python train.py --num_hidden_layers=8 --extras=["capped logits"] --init_std_qkv=0.0258 --doc_mask=true
Each number is 128 + 32 x the weight over its row's rms, rounded and kept within 0 to 255. Layers, rows and columns count from 0. Numbers have three digits each. The size before them is the row's rms in percent of the matrix's.

# layer 2 attention output (transposed), 320x320, rms 0.125, rows 25-31,57-63,88-95,120-127,152-159, columns 160-319
093:154160164136133101115193144136109135168101145195135212103167173175126111164089179127055111098137058095103120124080140112140109141135141150165121191163143133143111063172048115078144126105122147137133089155124055142128184125173111149080150146161097084112152145108123117147153154176107130144153106132185121113116101103084126131132128125157141046121093129142066133128104126143102124075089174162077087149146180110096146091073086178183139151104179104082150107108154155115144130136133107
101:134130123159099134124156105181052141117167136155150114148103071102119154113098139158119167151141175105153120085087130064144128097146125112081094134147100138009140122138099116130098170129142152185160141127119107095111157098105116140167162145124110191135153144133079103123090085143129117079176177086114108207135082132070137133102168192139136206108183122180073167193084105123130162135167123126068091084162150121135111133117116082131078156133142168161060121119152103081172145101122133
106:123145140176161157148117118141133116108120112088187107104107198088198173125087108100099082111117080132133102145052149149145126202153143110174128133139083102092138125151075147168128159124055111067107119141102145178110123132129115097074169185057115134123161107108129182096128126086114146085130179118127172187155133078052133129163199124123135142142169131093155170084120155108107153161085124043102098147151135136218168177129146097109134115166113128133095181128105130133095150093142122
098:085131166091082105116091140103124177126139133083109084104157164128094148089173133113137141128085129131155110125155160105161153124148121180083152160163093135103115117108131136146101161115132108100147117102098102130098099026168197079189088146171118117129202117123110140119091121136104118114103133201128135116094119194089110096107129123165112142110087099092163152079155112157103170184167120125155136143145000198153118159103150089078139125132119141118166129127149118117124136173090091
104:106112095123131089123145147161132138194082164141127109071157172127131148085121117143090159145150145090164121105163168105112171140088115097167116128124149131143112118171139114180188094089084155122127102121179136161170140124153127123116148129199134114139118096120160094164087160142055143120029100154144098108123103079174137213130132123154092142124092153117067110078114135100104156105161083119134098133122093106148156154192152079158137182112107111155163034115116152110111130105135137
094:158104119124149118143151099134140131194115177145101110174148196112146118169105149111052102152094079119190180103114138168122092101166105126186145106147185108170125141112156118143138126100150139109196176098117078180149058160102126080092163131138158136172102130143111120121108101182104119152111142129203160174163131128094094181110061115106104091096103136106135026111148150107145074119122109124074086164085128166141139064132138186083153120125117156081037093101103135133121082171131120
098:076127077079150080097123159156213103068139105179074076136131124153077104126100079124207101089080153160101149176162133144094125083093111082083073133115138158124102171109085106161140116196150145124139143152121131153133087092157146122145128147108103100147174130103137115138106091083138101158104144104099095150096139135136163193166104102156115093053071113134126125104119130143115137090130134097138147148075182132149075111056154153136110111129137188108101140188100128111116062099143087
107:104172122077106128173072147099124137164238116102095160090156103132126141060118158207159104111129158132174111112180165140120110111127134144104147073139092143117100112104099113164135087164096069095147137106071128173143105128174149068119103120155148129162060140153181091114080105109107104145136149099141064100133145132150123141138145122141092163081209126109160146067117121169130100078148109074159166073141109128109102114161103130140133070180122125125093164119073190123122161122101164
103:083163197129156143091122128115143102175162161110136174094128083183116101132132070122136133149063124136124178122154138122120125193154102154079121145119135099176043149120134108101185101092191159129087148122157111117117121119130137076167158134198122008109110094127115124107133160111128136165159134100058146148112098133135097056149172150117105073145142114060155122124124169142165123100075180074154108095087141125166167093138134167167129132141117078124106108162181151092059136160014165
111:154122104135102089161112150133184127173117115140076118155104151122113122101157073113150147191130163154076125139147130064099120129147121221103101129142160085097149193126189061160152121145211165193144138116096096168102099108104129148149145094153087137143081135120152122160088133138152102149111064083144090111104081116110121120107116115109117139163133108197167110168089057104187118119152126138141190150130079154124178112147079067105156105111153160090100104110127131160153087132054171
109:114172089092116134128165093102146054164159149106140126120123126095186177103136166074090146114146157128120139066102053182145087125101125106072111125132123129158174157106080143149136080114132125115126160100149143135120155191141118123110145125158119131082129175094131147124113123128092137152157147102078148121183152137080094242108119135126168125149163185125081074168128133141190128126088164154167076125111121164147120124114084160186217147151103123159128181119156084123124180113132148
099:143172087143117110117122133134096097116072157149119147145144068147076108157092134112149135128154111157139141090163132150070121152108109169153119140164195163141089169108181139118124134114147076149129152113163060085101111146063104115119136096113141114179121061118109210078118136209155178152212136117058113130125159142126116140207125129150099126125150104169134143076117109166093164118105159130051112132164133156118102080140094113110115133076112127137126109111110105106090093166087098
092:088121099075112119127131195161134178085155040118210129124162144167143232114168074184154182067146116132099110146139123143077118080083090148077173142115130128083127115135095115114142140042120135156120098155160146171104139124169131155098135128094071105135098135086155094189129110111123112157119096102111136096099128093069130103144106164113099162096105172120126120115102150124142139095092161159113174092083126116094046158128117112153192092117120145148095105129192129121104128080151165
107:108095154104115134107114083130119150157179125088184177186106131115141122162142134097135122173126133181088130090074181095126135173125176116111079151153126168065180102200144124137123102057117131126131169106179058150163101187120148129153160119115104145120200102209136101122116096188155159024121133119151149144116118173113109140154168139086167149122146164126077096104164102116108120076180123152118103172162151162126128128142094068126176130113161063101157132140157117160153165136140128
087:118095134167119096075112154110113122165112126125129127132107107147167113118143096114136077155112169086082163175145049087159126120106128154157169126113158119097118153167103097106099068151122119170090109174091104165146095079129174202165102056104153190139175150140089082197150120177107113053150113106154152131192148152174144127111167111149108126134133111095122142107148093111128131155178131143089167146161098073143078152179198126164102135100162087160140121100120096085178125085192151
095:122108169142090142085121031139102116066152141153166122153145146158078126095158096115068121194152170132147139152123172114127207125098114097110106170095127132111167113125149096147109132128161117159145167151137132163127118151081157142132218139169097152111206095122129062047140137136111119087135161145096126121131087096113125194137139161111158097185125126156156094131118141117153163148183156137125096168157119097115111128057116149161068077095155131085066153110099152140161112135160074
093:160081105106154146131161101193106085145107121078109122130094120135189111108140160081069113155144151108133111096156131160113130090115121106115177120138175116138114124120106076149108075137165084127109130129100115118123099144179159144087096115158155163140187148108146132121141183147119107088128119104172111107137146143166150184065084048113168140108153156101111087145154158109151128172176103116130152171082112151098115112162192121142109122128104158209118138101058109143098110100144088
091:126173150174131154128076102104123156107137120119162164128171128110096162135136088156163136108069126157149146089132149147104102128111129152151066097118114147137112152124137166089182155093149110138100191152169119113132077157145081150141179135127102181122056081152141135155131127178117129099107098164125151145098115124110096139120104153145095138100142127126140171158145095165159159124102138147137107114158108120124162102166086100174042148111035159141142147184176107101106122135087086
096:139171166122146161124130184117209166111139153135169105082137103115117128137089134117154092138130095126115122111124098124153175143121139147147135152179187183088101128120165091113139110131185137145177119117147150116087085116107098144144093101171107074144132094189108156158175138135127094137140152172115163116145125080090122124151153158154080166137104142159136131087087128111130069092113118151179101124139102140139147197152102112112166121167165145125067078200151200168117087153150108
091:186126101144137133093174144152123194139109119134150172143116100166173139136130121039111123146120132153124166137131184168167117169097082111177133126096185112068143060172057137181147129144131193139173093145119166125073155080100122124136113132085088087082119142169163151051110156096161128119141099073103142132120126116143114141124124130152146109145124166143170112214133132117107134106147079117142128130101148123184143184146059140138186111145106105158092113098120109152168126169079125
088:094179118161121179195140193138167069151123169123082105144116131063128128174110134135205128093138168107094136172091098139132175171117161079076117113179136145145129159199092130102158073185071121100090161125157100138119084063116115132137080168134135127183157107150065180105146091142133153139145098094121112109111122181152131177128135163128133106160120168103116130140103136050104130223180155171155108191129078113151171161167123089121130144126050100110128116104060120165116118109111112
091:168149107147118113084106110117148128086118113130136089148140135082163131100067138137168190100107086194170111082078110132150174140086068156120166171109136085072114132177194129118073085114108112178131168158103136092170093103077179127119179109146130067137043156123102117170183134116176148221162182087083150149148166039129093087123129099172134118106118151120143088150107157185044132115116144124139155138125139136131104090121113082134150071140127122194105174153085121101071085110102114
085:099121119154115115114079092145143110083166137151138146114138155121159119131106150124088131129112133113149074100066179103117113143091112148167115125134137081127143149159145162161166150134198126114138063085138079135099080120125096132080121157121155143092173105148095157100113174100160143171102131156132142107141129048107141147158159134113142137104105172170170158164095189067156174094175136075132078128148094190110124117152114204172156158122141159092093098108105101139128138159146127
089:130092120084161074170112104047115058108143111133094082146098138159143156119104111137143124104161134160091116146086123088117163116162083149175115126059112066130089113118155129096223111098114066120062072102180161133081120124150167078107152161143143108169149112127161193126095186115125177173138108120097142140132031142174176167119081107110111083163110152086155133167151131142122107150095118109114127082084142162139148150135117093139120174106105113150097126126136176115131070133136139
085:127140113136099145111073153120151118211137061095034130129139141131108088134169125089096120096103088153049101167112130093153154121062145126158088101134088112120121106123113165109120145136093101156106083086081133076178102121161117104184125098097072096109133145109085136116179085139107095121156089124152160119124110141161163144111134054108100139153092089103117093116110152143174097131179128109187171119143097147134132159119111086058200180209132102155141182089159163223101096186150111
090:145135140089132084169174099169129127108165143176072135142114111103167103104130115182111124140155134159183110143127146161102183164166111121155164159073134098125181170171139125142135104130112155139127128184115133154127098123124113078129112132094158085077196152140160142131150096101139143144151088135178135090127057127175129138126129134086172098147080104113088132130140138111120099190153119149131099112152135075133079159140159129141218172097175156165083109128168101085196165116158125
084:134079167115142090102142069099109158140114115164128147161128138189115128137124100111198088111132124137094130178151121096111187129183078069197153072108162126118099176129106145097142102120137189144089125152164166123089115143150140175109109107161152135144045141149150086103106115082145139074097082107143110144109108129142092152117131154094081111136079074076127072156084109176128070141100103076107128178141167114156146150096153074158106182120107115112166139116031112117134120102143128
092:109146099131156097105179123151163091128142202096133112090084135175101093151121117150132144129150129143080165140099098139170188123128132095202173170115121062124052145056148081130157085120135151111107134131104111118166146168105110091120106118099132098081119120155109126158143143135165069135144133164161101151117065094091133150097088152141133145098082156149047154104092157109116099152129068220135130105136104134076119130149124124153134181107102094177059174097198106131138104153168179
094:146094121126099040157145151094121173110094109126137151108145083121106068143146113168137130116169079141123114115124154122164181110120131134098122123166110114115027202128087159140131096146121115105113102169166152119063124079113169149168122098122112080109082119153096124081102193146137075151130067074148133081100135111202134098165085124078145113142109131069150140146107112134136109148133096131115050114145162095182108137099105112112093170100108062150150086144091136116147041116126120
083:139079113160108146088133123081157126167108074112144171111132109183160142129102136084137222144190171137110179152150094103170078081135174189152131135089097112186155085139100126177166163107185150093099114156093136101159121105107137146101092122128141197111149104133153134163110152108092156049139081137175150138122119136128123109056212125101085170080147152100175103123137125100133112133122148143064104096129141133114091117143110132131139104104123172126158091122136170155161183131140123
101:174155146141127183161166118133141168129151116147143102196114125115113130092244208127124159152154106194179169093149139170119088106168182112114123100139120134137110098121171116135101118069156099131150131080101161133133169136124118027151110157133106083127089183149167123119051158159106079078098137066079116174133085095137099103113123148100082179119131149108102042160115135153091126166066129172125200105144124164130161163170083146135149153203164099133126187134143135137124101142088125
103:151121095148108170154150146121152119153050157115122078123094103088096051162160129128154191133088136137089168182131099194094075163079127139043141090124199141164124147108139186118081140086110172090120130110128148105130133069059093156132104089053124170065116134147041162157149119078137131123107094151118173200121144142154140074162146143124138180136091113142122126126119120075082132134104102104130115146187127108127106135199152118005148146126117093150138107148171156086135104121161155
091:125132069117136094111123133194186150084103189146186123144127149151101186073105129157148118121137124166178130155086182189185145108117158132160113087151131138070201137124192117119169114073124183140158111126153172155103116171137112180103127120052123185105120150150186165191140113094115084110097103150152085147102157077161141165114094148133116060168143162156139155097121087102082162139148115127117140135185153088081101169121098147108136155100183167126144135132099150114160144111159120
091:092156154149113115079158142188130125093079172131116108132134102152137129172148235101123145142203106114140170099147119145150146098105164071173159146137134156111100093144118104117086139138088140117130083129131110127098121098137151131114057140150193113116087137101101122068123197152127144149175105177121135108123215143159147154127131096114138170156165168066094116109127174126074139094104157133147115162069207111116127133163180153149147112162188096156130183132112160130089169166121122
094:143107121161113130165129110106106106103070093195115091110115108109073161138118080176144174128121099144105157104153173078058184118126148165091159086120068143107124167168160111147134118096113167131120153186112101096181143163107112105098157133064124097107129125134147111108064073177168140063109130107158136161118118158144145113133105144063114080167117190105149220159119136110069121076163083121134146156134203103162108124129136159148078154097137130142130124145133092176123103127075145
098:101088144171088157152057082113122127100163089132157069150124160103123149128142085139184154167119132134111075123096047104162091103162135119060106097134047124128115157136162134113078104104117121108138157138133171153163069131132108171158137174155132099096143199126107091164083139121163098075089153180167177110116098180151084130154127156111107080106108130136153154178183090077194119152134147118151059133085110139141152106087168158119127147143104134107096113129150119152133160069155153
084:078182122141122076139165170147096145128113148090080125105182078166113126131127114108150100170116083065145137111129142111150097148135128206131154135131152137107115091105187113075125194211171117156135155097126088119149155130124183151133166072143157116152105088095164073115177188165097146166110160074122082099075133105158142116082119140146132133091116048164151189097163106100148143086083139128167112194138162154105172117074173108195135160132188168135173169120137109137105136138138111
092:111142095119130142162137113172121119152112188115143124076116143143131146147163156171097077145106089056151109159176106099162184146174151075176113123149155119138135120071082156116068137150103152120095049109124207157077168143112094105165059139123135088066094131131134114100093127142108075098126135120096108120112122129189188146101135172104173129217096098099146198111137144083139104174105108178155104095124111155116210168133126167149108173125109133175118158076119140106080051144089140
# layer 2 attention value, 64x320, rms 0.11, rows 25-31, columns 160-319
085:137123124174158100133108090197165106088110063183139085184134115160120169159155110105107128186156141119096070137106056142105114177105129078122104132132134173084152104096047099130113121170177145130121141192129095123105154124092130157148165137141181107186139152075152073079045094128107133115139104128134154153171054143079133109111141104089132114138104108123147119129154170110141108146158118175108100090090119155105117128109173125213104136134078172099134109089208097193155073154135100
082:125123116134057123123127122124101124124101115141067090097097147128213149124146142125152083173100090142181088097180116116117120102166158129120133106086114093155160113163168102176046101109163057130105169223145087155196122118115128134106100118155111106127054182150099098124152094168135139153120222137102116094150152227130126155104131108167106150097138140121078071131183207119130144114142123139148159151140169152124144165103086139154142068143139097098132102175128127151099118150122112
086:141064113118164132134063121162117121086139176112127163122122127129121161097054149137182151101192119162113067140108111116156118063085090164105143063118184117107141094106124168147131190103113110142110125150165129167124143137142149116130155113159143175176141108149092128145143110149180144075165123159122126105108109149141164166082103091120100129071130082115147182126161161152176090122124119194063121071173134201145119089129131164216167110088119110133105102160107114081132168164147152
083:109153148117190104178144108185176105102111201132077149156111095143098071184114164098087086114151134159153112160122086103086104109130113085146178175126132149161088172078148145071149109126150085131121098183150098090157099084084220123177147136167129141114121108170121102097216155104076161167173105133146128135114100099129140168131113095129060136193153127147118067101097129153138097182121191176152210041139101109084128067087141082131150098154114105142129154138090152103107119128147121
081:125123138125128151115188116209163146182186122155125160106135090151115102144152104114098133163149183127132165122104187098158119159126128102130152137104163127190189137099122108158139128118141161082115104114123188115139149149090096140154084117088130140098160088153139217098134109089153117093138165137142153138098126085090136129142125163150115115101116191116141105126177151142129198115111123203087126105126127097191132165149059162178095102094112163188060141167129095105144167102097096
080:115098121123137101127116087150167164090139085149116098165209169162104080119107106144118177171110159128110064132184151106202122159163134082205102138138090133106127164171082147092123117133121154082166136067143172061133130093071052114109123146190138145162212153085120173116140113082157124094173085133144105101141142079143119115171120082099122154128147112120149145145112058164145158159119145154055108109123131159135141141103112142146070135105072154150088113070110145161148108115140133
085:134149125091130108090164125128132096209051082106047114085084133115085184137102142079141167099127137126136142151137064146146079123130139177118157173116108097088032139069143118148167165169111100157121181136065143104195144101136170154122147058117134125152096154094092152187142153144183107097112131124140126106111137101110144169114175093190117104088128135091130139096087120122102138154146144048113154122178169097054173154143129112107111154123114176147139162125168087118157165163158123
# layer 2 attention query, 320x320, rms 0.124, rows 160-167,192-198,224-230,256-262,288-294, columns 160-319
076:116112139125108097164126126099114088155120152115150115142158101036142122155146129141137162069178122108132128176136162150120128088116111160116075119080136118148083095081128126157118123146138133142114132164104065145105182128117198100130084125066073113094131119174139150102141170065122177117089107051074130096071120107184127070094155065181158130155140118159119083130139108125187126115151097090120121102143113212044165115146147085135145192153118115146159126103165181110163090137154182
065:062111103123137131159121197139167129104148067220159107129170136144109081099133040136142163098109160140097143099127167119126191175131094169158144145083069160070087099103157131107154133140157135121106167089140086121138127163124121111145153130131144137080023113083131120161080100112181087074135079155191104145157127128130154150092061121113091105126153168125109175171071071135097110154163118146117128104136102159164160135066181132097145052152093133131115142122109108104115148124149138
074:071160153200098197144121151148137121189139109155125166073191166116161052120172089098150119150131094155165065097109133117130149143131147133144186141119126096134137122185168130155153134070124176148120113175150112127125173142090130175121082193079176099153111098131041122146124120153197155065171152169136138109083078092128148141149147104089083175143117113171146123157084123124148132104140122120128045147127092162136176130138207111098136072087141123109072107178130089101124157135135096
082:115070129098111206086101142097160095108128135080098166138105124094125142149107156188121079109107145134131101122086127143145112149147144110071136030137172198135106081144099129115081120105073187121101089089085172072140142127124080110141107144177172141152117207149142139157118102128081129173101168183130150100169142139095090125137137112103171082172127067094093128142198159088167142111117111168099145086114112102096091127161160123103163030154107134146104129135145124223095131099130113
076:135072120107127227115088083078131071136121159134123087169108128165094135133142169128148127193087124076165161130129136132163150102141147093136136057180105126166127143092089160094088143102157121057089157113108136079174153154148127125115091129151135203142176195205119136130189061084126117116100141143130132097161118150127133103129090094185078131155146037087102132134093159117167130055139071174117140123123112100139121110151157159106115082136110166135124130108129133178123174137095193
081:135147141144047180129124094110112136129170157127158094108090099095207181134187102146135130103142130151155122150135121130108106114147148104095136070119146092157124102156113137128100171097102122128148080141125052161144151101106115137067191159127101119187150137096090194154149127076102159140130140128107109181167126112109122155168128165098164155191174063133112104123151133170117152137138121140150158077201065161110134084158148119117097136195107148136120120149113174130146137118127178
093:127097114091130114174091145150142134148154105104135153158155174198121146127136210178075130161121066142102216145116126161104124140158114135155111174171124103164136188046070201117132137098132128093095139141155160098141128145161121179123117114148139125117128165139230113142161122113111126164090128176148140139125171144112146102140128141098102088148143109155145144114183158049190161132111156178180175119080149145121099131180114121111104188106148162147169091105116105125108096136116104
082:125120168131122166131162178095092157157157137130168094072175126136190139101169142107151170151085132147100170060144080129140155133125107173056139213165114126133181106161159112120061130135177147073172170107147119110151163147156129087062082132088077118128077086171115149127112124186086169168130126145153172132121106116118150108134128147131132080123198158119203130162147137118131129114104186123063173114076166182142158097099100089096158079166147108113127095114178148076106105124085107
085:150145191140097129131134126131145155149142109186168159114179179119126115112114147186080130053162128085133203084095113119113115125098103118091102115123175124128164095167173157163084067123174168103121121101115139145162157104088129110159138165086075119124091099112154211099139168058139094130135165162100122135135159124177086172123163136134095154161123112128163140106086194153163061124092165090144126118139157169052173108130153144045126188136140104113108117090111165150113101151130169
089:128090108134195162100166134174083127085125159158104092195105128123184123141140089143176182154145141156154108156152156118132111114142100191152122100128080088139113064064142100112141116069144093188144155120119060123129155157153140103131108086134152141146129178093169127184101081109098117104138105145199091103132132125134134094106096165122091104130091157123158124135127119117145195186116112135131130143103091107150098131153084128154187120120108137127143085133124043063161135159122163
095:111148129141138122130119153105147105166159172111153089120164152183184150090108121061096134118145127128142120199157117101049105126095120145151140126127131101098179090114242169095155139119178077161158161118177135092090138136113123090063066115131064137113133154106140195141071078151078132096120149139100130143153148108128090112170110136117182135147155142177136070120150117137118126156105091096057128073146214157075129131154112091146066194082109133090138103169155145151160141102124096
109:153121104148097151133114181091090166123192152084136168187159114143164167144142135110056133110120083076087166138101166148140112118158082150117140094116120159140118075050142071172110108070168095164087119141088111066131146140126098097072126063139155110110132117071169086165114153111201117151128124161136136090101157145089105125104124118133152144109098175148199187107158148177127129125141171155141112132103091108147086109059136167145159080128115153070123133120118120068113136085147081
107:152123072154120129115144208166157148163094126136134098164154141221163111132187163152195138134097066109135166069117146132169099097135141179107132139119152116132102132128152214150112141009185058141110115093154111101108094150151084192111109134157106127126154124072166102043109133130119143115113077151163115078100173103159173149102138092165109168184073157158144146136132135146144124077151130141135148124171092116131102156190133133144062117117128142094142184121104099068174136153096150
102:108155148121148162120118141111169148137131143138125114124133173168107103102154155116137120121129102148106121094094137073097078114003114156108159127091122121183114118110108099139151158072191050079122089164199127129073102113172070131077141109070125129159091094116068150142132130089137127144148103086057101077115114146154164144094087145128127107162123179160121137096095117122138085065127161045130157114124133137147136137104105125064074143111157162081155094184161148122188082153073108
116:087083106184102103092064105131126081102093106142122115116187144141122186184160099153166134153092117095091130136124124071089141078141139146139122168114155090140129163097145151178094052144103075158103116146129164144167128130178141125102079102160162139141161138084217095140143151164106097128072130170170145097069148143136076095113091121154107092097146119173130155177122161139212137139125161163119112172194125171129134057086131107136117187125116106152140147168120084129114107072121060
102:141144108132094173130089157085134142130102048146146126128135183139099139107098133160178151083074136133135156052121223139114176110159136155079127180084135112088142094109169192093085140120166174152119100116166112102119157117053121081127092081102094092102058091149160114092122102158160161131147162127135164148091086155108098157146157183107125124104141119190125114148112094188096120099101124049106155185144128175080163114123151117120148158165144139137093118107107117134096104146091169
110:129096152170138142112158124124124105116168146099082112152110117203109124131124103120154075168174121157174070104130128121137120114144123116154128093123153163112114208113151119073174114127174086119137161096092106191110097118074181155161185152181134164103132105098180086141142107163115170156122100154095087136171187190119202022147109164079152073127140110130096126173179143142107158117169109162179088147063122080108093111162102111121118100126126178101113158162204145116141136155179082
116:168167133145080145106164165149178111126100102158132083137171108125128158117116143113069137126106077203173139115138086135202067102129152131141133087145112114145116178187145166097102117077134127079207199154108128078115165133145114090154112122108114118147141117135117121110115093108112088127104150125142137128129099170121151075099077120083143180109127092179113150155062133189122146140153104106088094077131152127097125095087052128145134140178157110158106091075122122078062144148105120
097:101118136093131180125075131100158134135095149129160135152136134111104159139127159168042171057237108126135122156105154085093127179128067124099124114079160154162096106111078137153184121156134162106124141137103145074107094178116092095114165123174133128135153112135164115107230089151066144219126138152167122099075141119098136157183157123115147151114144100093140086142084050124126122112094117179148144107102161117124106128112187088146138062150135149167155206110147121145155174093118128
104:065123077097179150102099124083098129111065149128101131168125075144121115072136128161121155099153170093155150127158132161218101107149132067090126110093164175081172121120119166099059122095145147067155112150197112144126138103106128139066114138127169160181097175102183162120122154071141105131108149128138113109131167119098152105157143115144105164107149123166149162135077083172146181104185165062135145101145114162123102101145132068071087116120087074136117077192152144198149102143116153
109:192111100123208164156118171163114113147085147123154119097166069156152117084125192136140111099132100149114119141069103193167070208128137097089119229113132113107155120102142132169136132087096061114150139167134142137136151117114142095100157142088116147156149131104132094173132142113106109118124174122110072160113077080092121134111151108113093148080085153112163150063070116167108127163114128056140145086082046112148112124176073119134124111148121132148194101107078137109155121115159137
108:183116116175102046136106095149133129134190165170101121125167101197120142191118092138135182175082094154125087180133139096082159112123137152113141127131109171075166185166123053127096119106129143126117108111147174161140142146119119115119073102093149034166132140122176117170089122150147111149120136129136133093108149134143124063128136074124127035097147145149132146139125169178178084107154136117129074100157177107139109088112070156120086124138153135127129106100110129140081119137092098
097:199131150097131110151093148133139116172147128093157121117165119087079131120102092141152160103149111113133157131114123092103121061080122085148141152092129160119102155134089143164118152121144137131123163121089133160164176154070109134103166079099033104112095113143096136111149119136080087146180133119144138126164146126159108144125186071138120149172105107140159172125134171140198118119123177124130174146209132172090109159187129114088102179115109187135149176095149173201103147126133131
091:107107061166157162078172107143099124141144169140141169158093105136174125137132085111139159115120081130113098124180083135172153148200121173128069146135093084140185089147173099088153102155089119137137125137155113111127078121180147156130184101127215143191120127115167106090149131155188159142094119131123086109102104082112141101114114160129056078072146136113100165105117114116088150178153096153116163100069127113172129129101113172132194123114088119120084166149116045101136098108122190
088:159185139120119111130099127175086092140235216083116088110149139119169169164128134092101150163161136179102154146117170082121129125145162166099159145148108054141107120156117161124129113119171033097130115078115120093099084118129148138111096120098113129122118128141153060120141096152128101134126110107080116154091118095115144156166142085157162105164109160151150090118148147124143167159080182081051103136144181163139170105136136141135136109099125149112138169142153137191131141106132128
104:098109140064120154112090134172102173119108183149121144130167150140171171147166143165111093150140136131136155140100113130111119104100142197096113104153191158152157056115075113140103073105135146103167145169118152106107142151150037116093137125163134114130153099102187082164103143091140171187147154137130128122075138141106137110157161066166147150136175131068189165110159168090114118124100171143114136099083164141104163095155156161132128087177119103124139102139123141101107153060147122
118:129129100169097166082103153158106134179101131095130115168097172185154162141136145165098101155120114109164185135124096126125127079135127156149096098138199157152094114117159163126165120098128084144072088112144098084137095105155085172095163111109131103126111143129199059120117112134108166120131142163212131125088140113059179070116128118173161198127108154133174051138074153178158088106149164180165241135090192153082124076122103110150093096116117183116142135127136136109096074127119150
119:124126118117091180124143158174129172153179187125095139129084139155163116105169219120155086133106112163152151125091139092124032125111143131097192132142161138149122136127064171148133193089121105112098074146140077098106110125107118115119148151130102114070090059158106090172117143134082113147133118115098179164147147106087143143111141127168125163181113112156099088104105124118120055102114108093195146193253125121091140143169138111130081112114150195082134126134127147092152137091145158
109:135072044148140108085112050154139067113132125161166133127156145138119148177082141159097173186117067157141168139095166129100170124149106108090116145127131116136142160101124154117131126137105113123112133149094138110105110152144122124136115118147130103137154188089179076167131132117196139119080144139151093038031164081122074085125136150159180093079114127123122156141137166109186123132108173201156145134140233116111155118127114126117111132159139091074165134167183111141074071100117141
084:113151196073132080117078167128174104141124130129145092168178114118123150105162099132149163063127102104122137164158111137129176091154156140124129077100137110129094105175154091108091082082213124131135142163138108125146174070090178065111153072137117086146108119173138119106139156122111148130134089119102167129101133110145117103035150084074075093130132106156150128113145165178115114137136082073166172225145149161135133179128115104090130166158130125091143160096091110101081155119132142
082:060041091134166166114165127126135098167126107177083146136109092047083141096113111130146090131106166083160154096094141118140147102108081142138125119126126171150088126134099099123195132199097164073135155129151163072122117227118172157146161149105134188100165117143159169113126162147137125081118175116140146137081106095105115113127205096095108115097112127122112125097131130130168168117091177040033137091123104146159124111196122163143122126124175150143116146185108160104105125130056091
079:126230089142113083113099139138180088148130107089170115129243169162160158110082106068148128124143148107148137130166128147155145080125104126085131132108056129124120103099075109154186106055112058112131166156145111066096094163157151140127083151097098121116077176133152168180087077121109109088115112093112163181169156134164112153149071069090179111089158183158107130129117084120084101088133145144117066146123151143115149112115088077169140127122142146138127154139105167126153211143157106
082:133101125120159249127141145144101097116169128152092145136161115108164136125129132159076100122087133122164165133067138134152110124080140139127066095128136145141198134079111111091133133123154137152111124125075101109154124130093133150106137192145133168142130198098162112148150156101109186138050116109083100110110164198124150138159102105133142087204089124100152162079144188143176168161151154112161165104159102123140120110148200145107140105122175157140128100149124128130132094069127155
094:115128121088098156133111132173106099167116127205117143151116132152132110197149107152117170167082089128133180152090166178131114117061145159136101096117149086153123125136144221126138156041102103125090163126105114086110122129163079181108146156106144191208130140119152075120149151135188135163084072112171127127083161126114175123108116099151112156125106160107103113133141165118065160094150147129179086125181127133161123119173115160094134103163174098091088163137140078070128164077098116
094:105139143121117117160072155131104133151193162139170100118131135063102108152182166158076069138169132083120126121119130071088083167172156096120143099137115111111104120122112167125146100120086154088156149106095119181078114116083062120139122107149196110149124139115136143125153083116185157149154099136122162155074066128102135074119141135090099127153106085113121124097157179133095136141054074152124146087080136125142103153133153169096145146118150120125153131120146143083143154114153151
106:152081157149089181159124080117112119122133118157117081108119121159172150162068148143142120178089120139122171180124214142097085103103146156109147102142106125160104136154089142124081170112168105171091164146103078121147150141096161149083171166151085146193138200132145080148169125130143117081108122105119139112103219167102105121091130136132137157158140113140072144171116081164180140072135147176156096146171116097115100137197101101106093137147144140099180089199162106145129131085086160
# layer 2 attention key, 64x320, rms 0.113, rows 32-38, columns 160-319
070:146127145113116094149116127073115106126122162129135185078149161100180150131149093075097125087154107099131124071134075144055124106165180097084160089118144143157145128170160100133121108139168122145174139107085134135142149120147133107128146092101205102145152125137090082055110108176106112160158062095206096085162131177088108194125101175156162183080117099125124165171159113134149125158125179106198075144096151141123172118087124123129142114056075157143119098133123116120136129190143118
070:165161070140122109172097078165091141164128117151114069123145139178114109152109155121139172105121106148076117179167109121152091184096138139127081127174132075131126124107084144087050125081057120105090147129164145149158107084126063132140052115084103191098117137133105138182164155083044121095125188131088141182090096116132122144133186130124094147167140104138171103079138154121106139175123099142128163112050088118150137125140119134130102186146143083120150055170113155106066136122152154
086:105091092099135140105147101135125191113185099156098157119096110145077080094109138124154113090153123058100144160169100128176160105157156093126100130105139173135156163120100089097055124111127139090105146125122075158157140079126130126154165057167184221114168119160076131126133110163121105106161198130166058088122083138074116145114174156132063152158123095085171141115159117153122127186121108191160169129115092133164103124103124168121130128143098127143130119187149135140209083106160182
091:143126095147121116191125118104110107150069083089073078200103157113121131158078143194135151122108125176068072141135093119059095123126095145145115161149079087089065128123126139128136114121098129091148166147184148159108152125108063158094104167069154113166072116143102131152163113124147113094157165116071133184117134108112146102111138106141106198082109161148099099095131177120105137133162120099111114087113093128131164165148138132087077137138124095098094156130104096088060077175105084
090:198135162115129138132217163094153112145151122137099136152122126103077110175171114124194150144143161151080119137110176157142078125136167145116117149040105158163174177120124121158117123135165145137177125131097102092124066109154156126178082147183166111107087130177107121099099127148109173127085121135141132145115152128162117130146065124167123052172135124149133179176157216138138152117102118141104146144105118117186143076103134130086154160103118074124125183104141134145075075054145082
110:142131200159140118109120148083036119137128106176121132150159094115096128144074114150105196140078157110162138193163127109148145110127106138168088143144181117110106152096096113133076119177137093170109169110104146096161136109107183103136152153177080130127162178135157168098136141174167127114145104159106154097095165202067112115157095147144154130180071089148180168174167118111154109111131138186137162129138126117140115140104217153163166145108115122191137118129117093168097137154109132
109:097151146088124154093145184111174146101090202059144168108125140141062133082169118117102083080166081106163076121071080142126104167153160166119151092098144122110132065127121130109090100113106098090137073108121054108197145129092179085123186142125145122092107140134132107123127132097096091067159155139163130182139114117100156127108094116123142102137172126134147102159105094119100120146080095147072177124142115096149112114171112211142154100130093101126128155147126157152146117128065129